python train.py --n_layer=9 --norm="rmsnorm" --norm_eps=1e-06 --positions="rope" --attn_scale=0.125 --bias="none" --init="normal" --init_std_qkv=0.0355 --lr=0.00215 --weight_decay=0.081 --lr_head=0.00843 --grad_clip=1.0 --doc_mask=true
Each number is 128 + 24 x the weight over its row's rms, rounded and kept within 0 to 255. Layers, rows and columns count from 0. Numbers have three digits each. The size before them is the row's rms in percent of the matrix's.

# down: layer 4 MLP down (transposed), 512x128, rms 0.0956, rows 383-482, columns 64-127
# up: layer 4 MLP up, 512x128, rms 0.105, rows 384-483, columns 64-127
down383 103:112186159128156160134085146086130115100147107113127104145174128134128150169127122185139146133111120147160131151138118118105106123174113123130119112124105135079127126136123154142136099107111133
up384 110:135165125108145120143159151141130165107137121106105108129157131099125117157084138124116119136129159134114112124149161152135123096117131151118132147156106102112155099117098175164119143125086110
down384 107:120111093115129138117138140129110087118124089123123081068115137134116165135101109125143151108117114076132102138187104126109149122154128152130169146080149132106115110100104130105108135149143112
up385 088:092099146105085135165163080105141126117089090121174180123147085101124139111134151142154136094119157122120109130105128137128160110107135110137130115126136150102116119124111133113107109132121164
down385 092:137180133110107120136138120123095172133141170131110131142117125113146169164138127125097105123128119151190186066133096156112160146143150078125115136112094105144145162134117114114149138142162090
up386 095:099129118091097150136100126129168152087160146067148087091117106151113147104134129115124088141143122137097114167106133098164155131109115118146154142153138142111157149126090099129126115113091137
down386 097:098102138160108172129173126118107139139128114117125121126163120089119136133136116135137120126140128174161176129092120112099127119153132121137137108118146136151113111139103143133113083108178164
up387 095:147105140108094091136095123133174157152101086091131139127131148162105100160156138145135057127092152110090173153124128145123101124098100170129128110140102110099131166074170157108152138099121173
down387 096:146151202134148157114106085107125131129137124130135128145130104138114103122140171110075098113110156116120124127147152103123138102171107107087149196122116145141154073120158084127157118133152141
up388 106:095123126110151095136159102135152125122112145163104114135156141129098120129109136136118055114064127145130124196151102137092122124139156113078127167118135094133137145113141109153109134106136087
down388 105:105131111103161123085128139133148147122137162124128158124122177110110120120132090131128180142158119146123109140143126128158110142173090133104082126171100095154185093117155129186148106171151153
up389 114:104097082125078086156155120164168135108100117147119114108135096163109136120104141060062123145108139104124114118121148159147146151111125155107143111125107134123133183119174092142124130103127159
down389 106:135108100137118155136093088123112091125094141163141134126121127160098090092123126132120116103130138164213131138100075134090121126160105130097113163112178126161110138151140118134165154161118105
up390 088:125133083113088146153163135165112132095115137153122142143167129107149115123104090139139106086129140124111191167123133128113122150155151108135073144131073122107132119151150094096146139088130147
down390 092:112132147155171130104128109144128113156081121155122153128127089171119118127104192139137135100087168166111124081144143127093138145121093119149107178130151090140152152117108118148138103165143111
up391 098:144156107140155140145125126092154146163124144136123121162150121118141092106142123098080118125107121110093124157174154151097076143152125124153129127084096119092090111101105126144135128165124103
down391 099:113107132137136086164150139146120100154065129170125171144141157153121100097083125137107145161156160143108105129120162113165110112094106127130136124102114108124155145102157135135125110116107142
up392 109:114097125149129127118136114124152116112084128105134193131110140162125147122157094113142102118121090123110124106137126128187118138131130169133113109182109139085161156147147149134073146122087141
down392 102:135117101141114153133133164133161097122083147153123108155169152097149095132163137103157161149078112175137156149133101141127097153163132115139113124138098133147114163166138133161127154149149118
up393 104:136107075171115092146112111145119134137072128100109106125165113104175123099124155139149124157120087098092108113169143133121111117116150116160093122139112128122112148148135134116076107121129143
down393 103:127147131169117083120093163099106094099114153156132129167136126132134108137099148148138107132115133140141098116125171122094116163169097104099131132136128180133156154139085071131131097123105129
up394 102:135072071108118097125132124118157133104129130129154131131148120170105107085141107165092127127086119113105143147160162152129121099100136119122124123127131153063118129141118133110099133116126169
down394 104:132164164127140160140121125110154148118133110119158077127105109133119105128162070158107121122179115154189103127124152123106122150129125147134134116067144126121162154160135121119079111109118153
up395 094:118111112104127164117126121112123137152107113127155144081138101139087106136121157100074076120063161091128161171123103133127124169149118123125123121127093172107096110106115105131124131090162162
down395 095:148147138128159119137125099162125105107162188185124124110144094131125128101134152124127113133171143106145095121090131137126100163138128111104125126128120118135109164128098128127166135145165162
up396 091:136139123099102167133176135134151164094132101149188109098144101127104138121161136107137089116111150155104133089095162140157110105099103130149087093151143144085163145118137133122137140098080164
down396 095:119116104108109083093104131124123106092143126143171130149108110139158134136107141135152157096140091098086134113110123142105106120134073099126117157127113125145147109120103132155156197116144138
up397 097:143117065149128120138137101150120149101123146155138146171114114120166087131081170160103136123142137107106091085142126116159120129125157133102075113116149088151142158118123121125090177105163130
down397 099:140126123114106139148130099130115113086123131123123133122110112133142142082120128117144118198084104160148148144129125116103125108120096073137141123106136158065114124095153147142171123149140094
up398 098:094135078112106096130154146135119101130095119108166151106110121125160123103109163121124135104105135111063165174084118152136142152091137118134091114111093116131115094098175125097129169100114141
down398 098:106167133104137127139142153157141140121131097118146129118090117184128131138152177106124146089122169086135162126182100112128139178152084148132124152147179138116095116138151114117122101137128132
up399 098:152142096148106109156115087131159129109114121129081189091171144159147146142119143134150079160143105112117147180137100167105126118132135135148114139118116116112124144098131165112116127114154115
down399 098:105155153107135116075103128127143108105157160111104105108150162141160138107120145165117130111145129073095106136130142134094157094083093113128161174159183110097148148146104156113129111137130088
up400 120:091132081100110106168150110152197136076133161091106140111160130120125121170085097088112128109141115142124101164141150130112155116151139156141108139160116128085134125118116105102106136105097155
down400 112:084136111131091118150120087118154119112153146121124156150167080125121104126126093128144112150152158150182146136148160105117083105109128125133137125154123116116141149140111172137099109125149134
up401 106:125158134114075117145138093145119140096138113158110111127137086088147144143100153141113098139128120090101146105077121160126089139106129114139091154157148123144127160081135117116132159121137149
down401 105:152155187165135120103136108094141138130146123159130093133105129083124114151109099125138115119085116114115121123157102113123114148130138130150184159144120099117170120125122170156109151111079121
up402 097:116141119129144169140120077154109138130093118100099179127135136170122139135124109121088127142115120095106121118137174106149131111149125140139140106135119123105158156092132158095128111140153113
down402 099:114147133133093138098118124148117099129099098108166074131125123122134110085134120070100132145143113143092155151086107098148117115139137154100073143135133114106157109122134107104121109123166116
up403 102:134120145119112104117124131122159145137150129147101138182083145145174136116117089131137134125154106103112111128112136131142112135129135160114145140136120175104128150139162097131101137125124108
down403 102:100096121122086138113158124144149097154126139160070177135181133135126158185112151153155125134124114123155105102093116160093122129104149146138126154139116094162135131166096122177120125144149145
up404 103:157139121077122122121128136087147126150174145126118165138113150107087104116096140084100102085062104129120133118127132091122144093118117105149135105098115118143138143141132134114145136104113128
down404 104:140124143111115123106078146147141078146116149108176128118098121129117154141104076118131116146167122144118137145096128110143120142116123123183152132147117131112137129118123174131086105126154098
up405 096:154165126115108124170143122095154157137119153141132133117147131109110132124089098149163125138108130110101133131150115097104136105088139060155151133125124120098146123082117131123082076095132097
down405 095:088151153154145158129134139121122180140145109129128088144135120085102179103128126143092127166106138135120169090116125132086135107136119158107096110133118097122130179116125144162135130137121149
up406 098:155163125098149090168174124142120103146138127140101168119129146112086124150107162103135113137106185126131135078151126107122130117127164093143132118143100101087133143066135139120084139141122121
down406 100:130121149177165130145151144174099134112148168080122126126060116160144173147115114148129134079091139131174121125101102114103116125131145128136152143072137131116141160132086153107100102120158135
up407 102:097102105139131122169157135105123163121111104154121098112127153115068090117135168099115107067094166090117107152124126175149101118129123115113136124121105121128129118146126104142147128115175132
down407 099:146124160177121107139125126106044087139130129100124112083126141157107097127119135105127136113105162117176169126114118137091090184131102114158119094098093106142160111166155125158168146159124155
up408 098:122088104117102060105138081118124138075102113115162138156138108125139131127118121106145092132144129110084130140173089117100126097100113095131128142144095176115137125096153092099082142152172142
down408 097:155122113139116104112118125120132112110122158120163178158147131151118158105143076090160166118102100120097116128107118164124164137159131134148157115086153165138120161148128134118133122145139137
up409 104:112122141089139075136175120176136134157142107103107137153143145072125121118147135104139069140128090144110113101129113154135131119097103097109120101119136161130147149123161102096103179088116094
down409 106:133150175124098165088144112114135126157086151089125120124103149135130172142130150103124134125122138163179125114111117115132141148076091111150178136174146119122135149066157153147136156173134162
up410 097:143141120109101148144133119118136187109113121141142138160139120126090109111143124121118098089114116154114112110102154146136117139112126110175142125156185131081164150102167137086121108118155150
down410 099:129117113124164111123114126125096106080098111079127137158102059124157112138109133151146115165151126122110130099169147127117133129103119100115154095134132124154119101129104131125147170128154147
up411 096:099096115130122101150161137133129101120108111138097138141163171145135105109101136070153116108089129140137085101132126138122168142125129130129146089147108133116128119156121126096143100118096187
down411 101:144143162078179155141175131116112149168139115145092161103176154150131084112086130111089131118143149132129117134108102152105147166120129124166105121106118136123135122150112133089120091068128142
up412 103:149104079145147138144142079176144146121151108152119133115164171126107132126129095125146092140072068128119146205121089143138155119140120117109156165123128168114157144101177130154097138120086122
down412 102:103151151136146165077125141139118108147122109134120147167133141114120126128152109113077099120130155131137129087141119124171132157148124121164135102116128169119167111118200145150139115129083088
up413 101:097123140099144058129140100120144197085100154137123132155113147142107165112132103151126133118106105087117127125149100126160091117121139133115132113094142143131113127139139108122119141141127115
down413 102:117127131151113118167162199122095097128165131108133145124132155089141139140162117118118130129143097128099183150177120127120133130156094130167142114141113139139121125093145123104192079124128122
up414 106:114153101117147083171170135138118104132149114093128122147113150129078095149134114111160124090124136155125137129148127095107151164129156091173115124137113122095145186106155133112080112118111145
down414 104:094099136160120114114116121097131153157080111123152081181108128142150120121128133136120143117112183141149111127143087152104138135104126097153165143090144136127092186105120166104143145104107101
up415 105:102151125110117122175139111148120090120099125138144139177141106120145150105074104107175121101066121123135125175138146104113122108134164137120133138128128145078118075105154139132110156154111088
down415 109:110130102119120150115158140118142133118080068128146125119118173113144126113140162123180165078148132132164131120143086135141117066134094159114129107132111167147127136120100129169129160143143153
up416 100:095107135076118114135124136147119124130116150088148118127083103111160094176104141123087099138125131140136116135124098126114097116136178126141133113121154106148122158080171170077108112156142167
down416 100:079132152179118151147142140102127155171132099120118093086122105123152135138158159103140102138098142130153100119137162111159131150151136125116123131072107138124125123145069138130149157114116155
up417 100:096144124135126146165172145120119183105136157129181138155132101165148120113139092122110138135102095086132160125138167108149130100142128080121116163137069189088126103056124123140121139110147109
down417 101:116091102142160100156106107110110159148145201107106110119128097130158090134126108168132103130135159109142139137125129118144151155139109099110112179132151073145130158107067148109127118094153098
up418 093:137102135099117129117138116134114114086142112104148147105115174099155131165085151127080124156109131132103098121133114094151145116120105098170105117181116086129154141124120113122110163139122130
down418 095:152137161144161139177161137113126172163136107121150112121107138113112130137085164150137175091103099143114120090135132129119141176125116163173153099113154104118121181148118183087118113098142134
up419 098:157105104129123147149114120144120131089114099137102133136119140144135137125112144150128126119081133117088112115123111160102094144081152126163060111141118192146117155088134159167160120115150150
down419 097:136118151138123106124117112153121086129099114107117136127124176108177101165139103108166133123125153128168093111165140132125114118105151113087134151135122161108115086102089150166113151117116119
up420 100:095087120098093127132118119142140159159112117161088122102080117153184111164123162156106134128147097120133119131109104129162134167140162107131100142137171147101103143126165102121097151128154137
down420 098:137173151123092104135129151159174141131109154107093122182140160108125129086149132132135134132063147135136082115116129113108138120134105165097112145106124136117143155134134140159106157167127089
up421 106:124138145144112104151130136155148122068106088104101154132159159095163117119117112111100113131101159126079134173132162131120141150116121154105136117139172143139148116130087124112139134113099140
down421 101:105110131120163119116137168110132106117140103141133122090177121119151153136183088136121162165144105107159138122131151100179139152150128190152091125110154081136123134154138110126123112127155124
up422 103:128124086134120131130144160114125171130161167121113124160154087107148147174075125118128127136129107101094105118154133135129123078147113170082114080167121159123117106101189135103142144147131117
down422 100:140144172161173141090135130119142153135154144097162154109126092145136064156102147126099110085124138122143172111160157117108143140164128121138150123106166144143131125133088135089130099157135168
up423 114:089133120117129129170127161137174169120156184082094149118076171164137142110121099095106129118133133136105126123118213133184108096156111132124128089133086129070143128132153153122092142134118103
down423 103:127151157147139117142141159151107128129142146076141113116152152137139170160157116131188120118120072147130139153161132159132120136162101102107177112121148099113122127106096133163080128130092144
up424 108:113153142108125126139204089146127174135158155055153116146151178113150130134107134106104104143088087128137130103161174122146077106137107127113145122185141160124168117131146123088121124083124103
down424 104:132117129139103164117147111152145127107124140103101129174081149124139113157133114133152105145135169136107113130171152177084121159116148088110132152149176075136138137140142149134148127179126175
up425 110:121102106092144126125126095154136159118141135113139123134186109141098062109081095103126101122070160134115124170139099100120119113166138163148135136116138143108160121137142080127075132107090113
down425 107:141122115161118188125126131174083160140142161156113097148141161128118117085163109097144149087118137089118164105129116103097107160130145099217124148120151134141134161164138111163132087129130120
up426 107:123172136151127121152176103122140175141136151119126135160155161137087149127113179138147121106157118133085112136121138132110137165125130137134126127143085137135138157104164130118107156094092099
down426 106:148146121141109130133114105125082126124148158101121096181120124102170109167079145159110125146169129139133097131100164135072146156143169091126144155103130098156129122179090192134139093075109122
up427 110:109153087152171128172139132175111121133123104122136127167111120139118131123099146110148130104100097098143104115113170160133141138141110139125128141166131140048177157091172103161110106129120101
down427 110:117137115186140110098153148139145187158146106119114117185109115107144136121141102101131134131103092163115143143121109088139130125145138164130080060096108121148154118132134175122181133124112100
up428 092:125112118098108098142153102125182148145107143127156116155141092113107120147118156121115147138091163090095104167088118135150120103154106134117129139115143151074143115084087088151107107154154129
down428 096:100139097113125153131111084170108170142144116117103151148099110094148130120123124127148105148179158090139137118102096133108122147127145143133126124144119130147098156157094106144142166120148162
up429 098:114103101101149130136205158120119165113132135124127160118130151133110116118126133126092095141140144100098112166175104111105172120133137094098130154141120116116148153122174136078100119075093176
down429 101:145126089122120107137126091133124093138122149132125112118093131111115171115096140151117163132174161146162118085165153139127120127180171074136180155090155117151087160163141088159125092100082126
up430 097:138122142154091168161128125136102139131123136124167155149151141107119125096123146135122127094114147142116132109144137189131106100063123122120102162125132121110132128094176138136128162105116121
down430 100:111142119157158135138133072163094104106124103131120157111126099119119122152143132190143121099119153114117148120150089082117124143121098175142140135125128141112123140112142145077151140069157162
up431 096:118141141155093135131122142175140093088193088099097125128167154118127118107111124167116104133115087120115118159123131111167104164121121153123135156095141162148175149116129122129128094135125149
down431 096:134100146130120159117108134161134093112161129154123107121182152112118168128128126149099102179084168129118106127145151140076108139162139100081147129158153137094156104153132132160096133106122143
up432 098:140147091111128127111131154107138138090123169092104140140129163151142136075097127115115122127150082100114099131142101115127097136138109134119147153146146151152158136140138146052122080101127131
down432 098:160152124124162138101163161141103106095123132143145081118119135132132105142141100113137136124143118088102134201106099144138156077141089147131148134128101144078132112151120119123105106137097116
up433 104:096180138123139115142133122091163096137153121115114129139125145110147143115059134138134112072134155108110127146145097123175133115146101178096082129088084131128124123127142145080123177122139120
down433 107:134113150147189120146128111120152119132109073115140170159174145148130084101136102104110122097132153125158084165113117104132122133160110118118143134168142167153101107096106118112148115157110089
up434 105:112136138110140163143161152109155163114139080125096172133142081127109118139144102126125154074127073133129121099111103130158078121125120111139109160167067127125152174165133117093101136108109103
down434 104:150139176121161129134120146104098152140150114147176148096084137118131090154072121140165102089106146132087110104125125129117106152123122120120153154136111126132127143129115120137133113147153144
up435 099:138124132138123103182139130141148122116128111094105141111084136122130096129132162110136133108094089091144200133110108155127163109135137126106090138116079112084158106125113093116153121117116182
down435 100:115172124113100121107141115164094137088142146114097122136089113138119104107128160129100169143162148082136066123095110139143159106141131132118123139141127130132141109127138118107107092131104136
up436 096:059134119113068100145140179098147147096117174170118158135121096127123110116129131108152119129099118113132125155123138157100111110126140098104160158137120141125123114149161137123113113103109154
down436 098:114112125134141138138151124135099123124165120111125097162137164161128105148173159123105103088162117157151125134147138134129139177119130147108146107130103132156149104136157082116126105131088095
up437 102:090131124142121107153121079105147100101089146144125142121148117174139146076104109126142106127124092153116087134159175103138089104176195107138125170116105114070161132114147122091098132130134127
down437 100:120146148133113109120123129130153138137101154132134115131103134105121121114166124143137120136151085132097146096105133147122107144099153105126074118049127130160169145156132145122143155102105126
up438 094:083142140101144129148133155140117147141129133127137121132104123122112099088112129136107128108123146117132166117123146115147157109101099156140100135188119139105169159083159098124139089111088168
down438 095:136134125105135101089094177151146136142140174125132107149141096173143125141133152124129142121127128145131153140077147113112123159102090089108133160133163133143154129088097095161140105136121109
up439 104:119126098052122170124120171145122142141123148096123145114118169102110132113110131150119135114102136128087144143093135113162134130089161119117105077107133137139155119134114120100136115133115107
down439 102:121121132114198132132104114108139142106146131166148144125136149123095156139146135098103153145116112128116163141138144100095148161143085133111124088120128159149147136128099150142158142143098139
up440 095:100168113133131100146149109132109156124104107130120127092098109132105103146090138110134118143103131123131112113183094081139133138113101129159124098123161142087148117154182151129120125146071102
down440 096:144081171096111106105130147091131125167095115148099108175125154140121112117139159134131118094170177139129086146084127189137119158127169129130132143107152110139180080152106119136144152113150104
up441 103:131116122129125120129152148138171135109129134173084119122134158112116134115097145140142133120142124108058151098172152139119108096154123141129121173142119127131111115097112148099114193128097149
down441 106:109166101133138152098075138069137087093156160127114133166101126133061105100124127123144133121074118137155109106118120114110135133159119134102157146172132158151146119132128148169162141106125117
up442 098:159168122136106119140129157117181105128149157098184150162168132104081161140106142123099121078125110104110133098152181177118137111095113165099129159137131114117105122119100111147140118120132143
down442 097:169133132103127107151105103106133119199130145130081087127084111126141113146106140148093101133080110180155119150110086108116171138110137154132102091111137153135149131087127118154128131114110089
up443 104:163134087158138092136139134127106142110139098163109131137161131084141136145128159136124130098123149100115122095156115111167119134129164130140118130157125130129161179135118162131124109131175155
down443 104:150124165130123119134130124107115158171116130115107126095126141141082126125147199107160141146136137152112084111116103121161120130079089107126082126100094127124137121155071131160151150171158131
up444 095:103115140153131115123154095114132131156164144108134127184098132132141169151091098104094118106103151095136165100120150139143113145118126120107170131114128113108179131135156095118161132109128132
down444 098:083163134126115156111114132118149101140132121109171147154125168131151117157136131130138076135112101102148127097124128118112110151149142085183111133118141138158115133105122133109153168132095148
up445 098:157073122109110124129139101130137156109119127092109140144148143111165120173130114100127110133139073132138112094133104150137139072041158107094134114158140117077108125133101093153115151123096152
down445 094:157146111157148113124119104111121111123160133150131146130102144124065103074116115136136124115164158189110101175123108133135118161133127124142128130129097112149110106139121169060113095123100125
up446 104:116128113113110132140166163165122156145128125118138130124116136075121057108120124149118121095155130155123134127081151120116135112120157124106069074135133130136109140104178086128100125124122171
down446 102:096093146073128122100106123154129082155116122134155103119142154154096163133102170104142185083112128172113100124131134115128110096113097126091137123110102158138178139137123125162130165125159118
up447 097:116126143135111120126134141163128177138100098146088218142164104168132106132124135112135116115123149153139175112124143133135109148100101126155105129159039149080145129127154125116152156098098136
down447 096:126136139149139149122146171155102088124098125151176114129154113110137127110134115156143121154119131134120067104169143125118114125126122148163176070112109115160118111091095092143123099145107132
up448 103:163123101110090123131161125139122149123076138130096164148156084104133129104139163114107126117148141116122166125124098111128066132079145075192133088165146115111130117120115148094081076131137090
down448 102:093133142113112114114122130113138154137118131153152098117150101137104123124109127109093144173128137122149140121140188135133097135133117099176166094086078106119137086175122164106141091112148137
up449 094:146103071134090140122089149140119106098114099132137138132166114125124135093086141109124101147081107089127090136131130133145134113094154122177108086121139104146118174084150104103131104139114152
down449 099:132191110102168152126090127077072131097110113116121113158106138140121114113100140140113116119138120166143148141096114112112155138122089159139132100120084135119148130131143105103141111145158118
up450 095:129093115129115113145140077132143154119125124122122113124115135170151102161088135141134138130090141167140144102144133098197122077166118145120129081143131110112129087140098127166114125139092120
down450 093:135145102132139169126105140164142106141149115123107143132129124117141164106156130097128116139104132140138122123133101155138142122134183126125178172182112121123110150128128137150123104090149161
up451 097:164123124110098143156137093156128136117118115150113159125106157134148115129079130129131130089164143163129124114168124089162113120123148173124140097101134101118170166119133141117162114127084160
down451 098:100120140092113135140103100121163147126121110123138100125188102097137108129125128114168099096113136116122151144110127105122110128133158145108144124132127171103031153120123124149138143136097083
up452 102:139111102115118153143126137149132144120096114129126128096155116085128084137123140111100102122159115110107128122123145126113181174124115131116117153119124128104105180067150099137093162094119143
down452 105:134107165174081134127110124155071091127100056168105131094135126125120142135148162110082122132150128151154115133163108110124107141127124115080169164119141125129150100137101086117155096115090137
up453 105:101133102129107096156157108133153147157120120148163163110101110104121119109107158133110132119088124152121172126143152096143073111132151103178124108149138116141142115113132093083135138123134105
down453 102:152102126125116142104135100129121132145144130146136121107085146097131137162134113162129118168147137160155116106116115137122124141175085090121134143152157102119126114159110127089144081124135165
up454 108:104130096070134134128173143122101163117114106060138143162162122135135109135108082107131112074120111097142104127136117128147113092128187085128113117142116156103125153149106121114105114076122166
down454 107:114147152149121156120139122132153137128094148126108120141104131104146138153129142084092110114135155151126159088106094161130145162130112107109157135109153119179155132110166083151128167146131129
up455 097:155126089078111111117142137136154137131158136144146112140153138082121089150130110127108098095140076095114145118099174116134114133075109144124082139146069123144134134118137129153118118110088092
down455 094:194141106106130147119104106087142123109149106128129125121135131172129146184117153162115148146141101130189147161118058103119128152121136136115051155100123102112134131141108115117134129155120108
up456 085:154098120169131131115124124159141108146100159099094112137157160085099136114127126113122106119112121069119099107164088131113158130111140151154101069118093138103159163161131164090134137147099107
down456 090:144162107115154147129083090092100113127123123124139154106128138171117112115086094141156116133122171121166087065115070132157140139090119137153137114160146098116166137138125141144108125153127096
up457 090:121105129149130097128153129159117153152155147085102145133130134159167072112123153114102113123139077135136145105091133090148133106112110112116100136172079161156122127093096159127102097133119087
down457 092:112090144140099062121163121094119142156143133127158118133121157148133103114122125133138151159154101167126136135104135105149093135114104108101153112085117119116131113118154153123101125130112147
up458 093:096084100141089130130149113136110126104133114173091115151145145177152106086128159129138083121099144117132129116089120130144101159129166088107125074091107158145104163106173125128123101131126121
down458 095:142154124164144132134129125120106121064141082166158113178122110132086135173133121124153114143122110124155101131128139137122130084126112105117147123086126087095149115099140143114168083136096156
up459 091:094097133083143145141141124111169131128144096111128108148167163101107144174142113118115120155118139082123126111129114149140115164123108107159130144182166137095145166092105160124103137104085106
down459 092:105132108071125171114114137111139126118149174151115099134098140148139135126100108148137147138139109126151142171076120137130076088111136170130134161112107124133119137118113131150114129089107120
up460 101:168093104111109125129139139114109127124117139141157172119120134145110091094110151093136118105105128128109169174113132129096143091110123115096115107097087122142106134112119138124135151083082142
down460 102:106178128089130115103113079120149140170154148122091122111086134107161126140119094093124163126134139135065085171078146124137107128159144146110060085140145131155121116090142142130147103085090132
up461 099:136143104131132103118152148128135119138122149077132106132141178122153143125092129108084130164129154143130142110124181117195107139153136114149142103107152129153192081120120135115115106119123125
down461 098:152142130156131110160095125080116151154109124121125168145116092126149145133114157111119109162128091144152165116134140127156087163117125126137150133095123126109111142126105131135157104152144123
up462 105:144112111124064107142174141113130127156146137089134138143155174100130141180108115134091104119081128137111115110101158168153111096132119114109128114147142086141141138137158118155122136119095155
down462 101:124167165092122155153128139104157123164103166226145140109129069117143115105146144103166137161119089128132131142139128109146107136133154085123143119102138095146122108156154085158137112132118126
up463 113:109098086103110080149147104146130154135123105129104142146104166147123095136130159134109134119128180155125152118111123133149141166133127131128125121108120088099180166112130121144129095127122116
down463 114:140162116168104143108080100131145156123103110122132142191122143144099100101125089136136147090159148114124119120169117097075087165156154135163173103125137084148108129137090119136118114147152132
up464 101:115086128145081125143138112095123137133161151170131154179141135180173141118125087161126109093110141100100111126148145181149098115098112100185142152135107138097109118164155123107112158105154160
down464 102:105115152159157157153160168162155119143134112128131118146148144114128126172122165147109146181092128148144169100126156111102153141168135133084130158084147107119116142090110155103109164153144171
up465 096:153117138138102084139130154084168152107133125165145160145160152147143138120103085102123129154103121122106125148179155144125083142093120122125093134134087150090136119121146164123094155099130107
down465 095:094138128109125153075136088140100132136139135115129125117164162131129102148091170125114125124139106140171163131158145157120173107122116142119106101140121127153132136121135108203146157116112149
up466 103:115124126092091100154145129158156184132177145106123158124111154110097119139117120122080140101152140138113143083118142133108104098061131117105127131132077114133135124155115089136128162100139178
down466 103:158066121069108125126115132112143112188169113140128135087152130105151115120122151127119119144168141183122151130119107146097135147148128121117117132110132141158112125122122149181119151116153131
up467 103:109129129090121121127105154108134134122139148139143176168155093166119150100131171127130136126133120081104147149138135168087087147112158163156134109127093138097147155130118141139098155100128146
down467 103:115124078117150139158134165092115127128110099136153125133158106177131156097098099098153130146153097152131134145110109123111099098141094130120094103147159131113149128126130110170121133106191145
up468 106:097160130129143097174149152129159121123113169133113156122137132144111140116141138123108127069134127130089138106133094131114128150115168139135098128113101126114129112078138148156090150131100169
down468 108:116154117106160136139139103105144137118154125095125120125082098123084143150127123133094091127168158118078162093122110097099114163086145129098132154128128107161126147139184149175103171116138125
up469 118:127166118147115105130141077111129090122082115134111147115160149115112104131124145136132083106086108099090110147175148141123094104123131153139134101140119130106164110142173130085125116127132140
down469 109:160135170151131164100103084126119142143103080119180125137128144114145094133182133144145101116133133143139124116157133154123121116139140109141119141098140110146096123181128126113150137080115174
up470 100:144101114138114116126106167138152159122124122128119168114127128154109128176113169102103124113140140103113132077167148162109131069166132111150134118180162159115150157132112167129111097134134147
down470 099:157137162163162120123125162147128117150144119105157130141107119129119128135157146119153139149125135089144149115117112168101143129139170088167141114132122131149125137181142201116122115096148147
up471 102:126172075100126089139095157115114157125081127099106125107133142172182148114112088076087131139154094137083143161127137109139143133135121109121131120137145159156159119105132119100123111087148118
down471 103:119173142134116130098149147113117121149122176134127113100161149139127146104130178112092109148134187180153100152097107131124137144116169128126132102116140094113104074112155079136145135152103121
up472 097:090124120144129119153172155104124175115128101136130144188134169151157129151072095146108090108130159139090113152173148113156110132116118152097107110129137127125105146133152141062113135131107139
down472 097:160148123090123140100128152120131101110172136180139149098071101153126131101116166145147166136143088170156139160158162125101121102091093105118098139138113103138133109171114145106104101123145152
up473 089:132121103140146163168137150112133106146113126094145113105146135152088118100134104088126100113108099078085131159159112148126113133117156108134109131089124101115122138119119168121090154086101178
down473 097:146114122172161180149113118127128120134132150166121167156115122140124134131138185106134125093195108170129106111123089144095103121131119128129106149078119101122118113145119104129098143115141083
up474 105:085127142106141093127149089151141121091118189146093152108092092112148126153105146154139116134113152120123125126158097113133113093126134148129126087162144120117112153146164086165159115110106133
down474 102:142148145106160165129176139148093135116113115150098078181153130138103118122142142107117110101128130139170120158161142151128139125150126122127139109138103092105129126139136116113160110134138073
up475 104:076128110132138104121137147163149146108180160111127101115128114102125143138128183120110107052103117080111128125116104111132135165093114137123100122115147128138110157145125076109113155122151105
down475 101:116157122162120114112078159169112122137113150118132098141143138107120138118118095177116122128126157135113117150121118127114114132153103081118105111137123114092132144119106161102079129103069095
up476 095:095123128085097117097147177122123178153104118094181135106107086123125106125119128130128093147127116103132120140085110093143135133125125139168122111159116128117160136114159129126145136114074137
down476 097:138134194089148156067145144109106148130119159110112138124112123128142075162121159128099134142127182129115148112144086121104141123120106125154132150121107119124140125168148162140181119124127178
up477 107:087150126106140145163125128169163142148132139138105136139132086103151103151069144149136107072138160153127149163139143146115108126111158127120123153079131140138120152121124110090115143110154174
down477 107:113162093137140109139139094135120135125120117117092139169161114156115158122136144148152150114103084121115133116110118136099149134121165128132149126109121153171129127207110151126163117126096158
up478 106:139157134117098108132141161156150147135094162151123091168157109122122126109132190117140106097074156136135159107116135139115103155137125144157105165100086122112143103108107118119151121164140125
down478 105:125123146144093096121124122118102135199170170115098173116155142137128141166120149135112130130143087168180155130138128132101061130124146148113157116132134135076144106136130114129126115108158144
up479 097:109162104120093138144153128108145151152141185170171156111164149096131149094147134122122119145088089113084183129105094140127112138120141105162158134117099132137098127112150146151143133095120140
down479 104:106160099150147121146133142143117140152159141121148134158154136129113142093123116111113123111152111132150121120123100110176090153087114106128122109107144116106116107084139167099139136139132148
up480 095:121094138149143104173107129097147151172130152119144156114154172131124103099130158147128091086093104154084134145115131126099119151143099171114151122129133135131155106129124135124122135101118137
down480 098:131140124185149104141098103115116106160099074132110123095129145120153104109124114139141132117136131128157124123133126151133122108158111100108123171116130174139075138164120113168147166194117150
up481 097:108108122097113092165187125174145141126159091105133121155119102102135112148120120141093114107113102080143114094108151179120109166088122118104126140126084119080129168132128150069082138093144138
down481 097:128102114174146100138111122117110124119133149156120160080127104196063132117098162109122091170143113106132078099122122152152143159155105133082175125117130116121159108114118132184135118171085103
up482 109:150117133142128135178148151151127143126118164146140151106117151133118098125102105144149124153103122124112172136155176132163093115098194093106061171157098140085135162092127153061132143120111159
down482 107:116163103160092115123140114146111119103077130157122093155148089147102118156075106164126119134139124114156060115113085131123135103144117136106171174119095091105078126167107095103171126137130105
up483 111:108111127129084096135124154166152137123102128108149177122134122106166104127082158100088080151146115132119116172128165128120153163148168122098127152099129160141103168113149122143134121095166114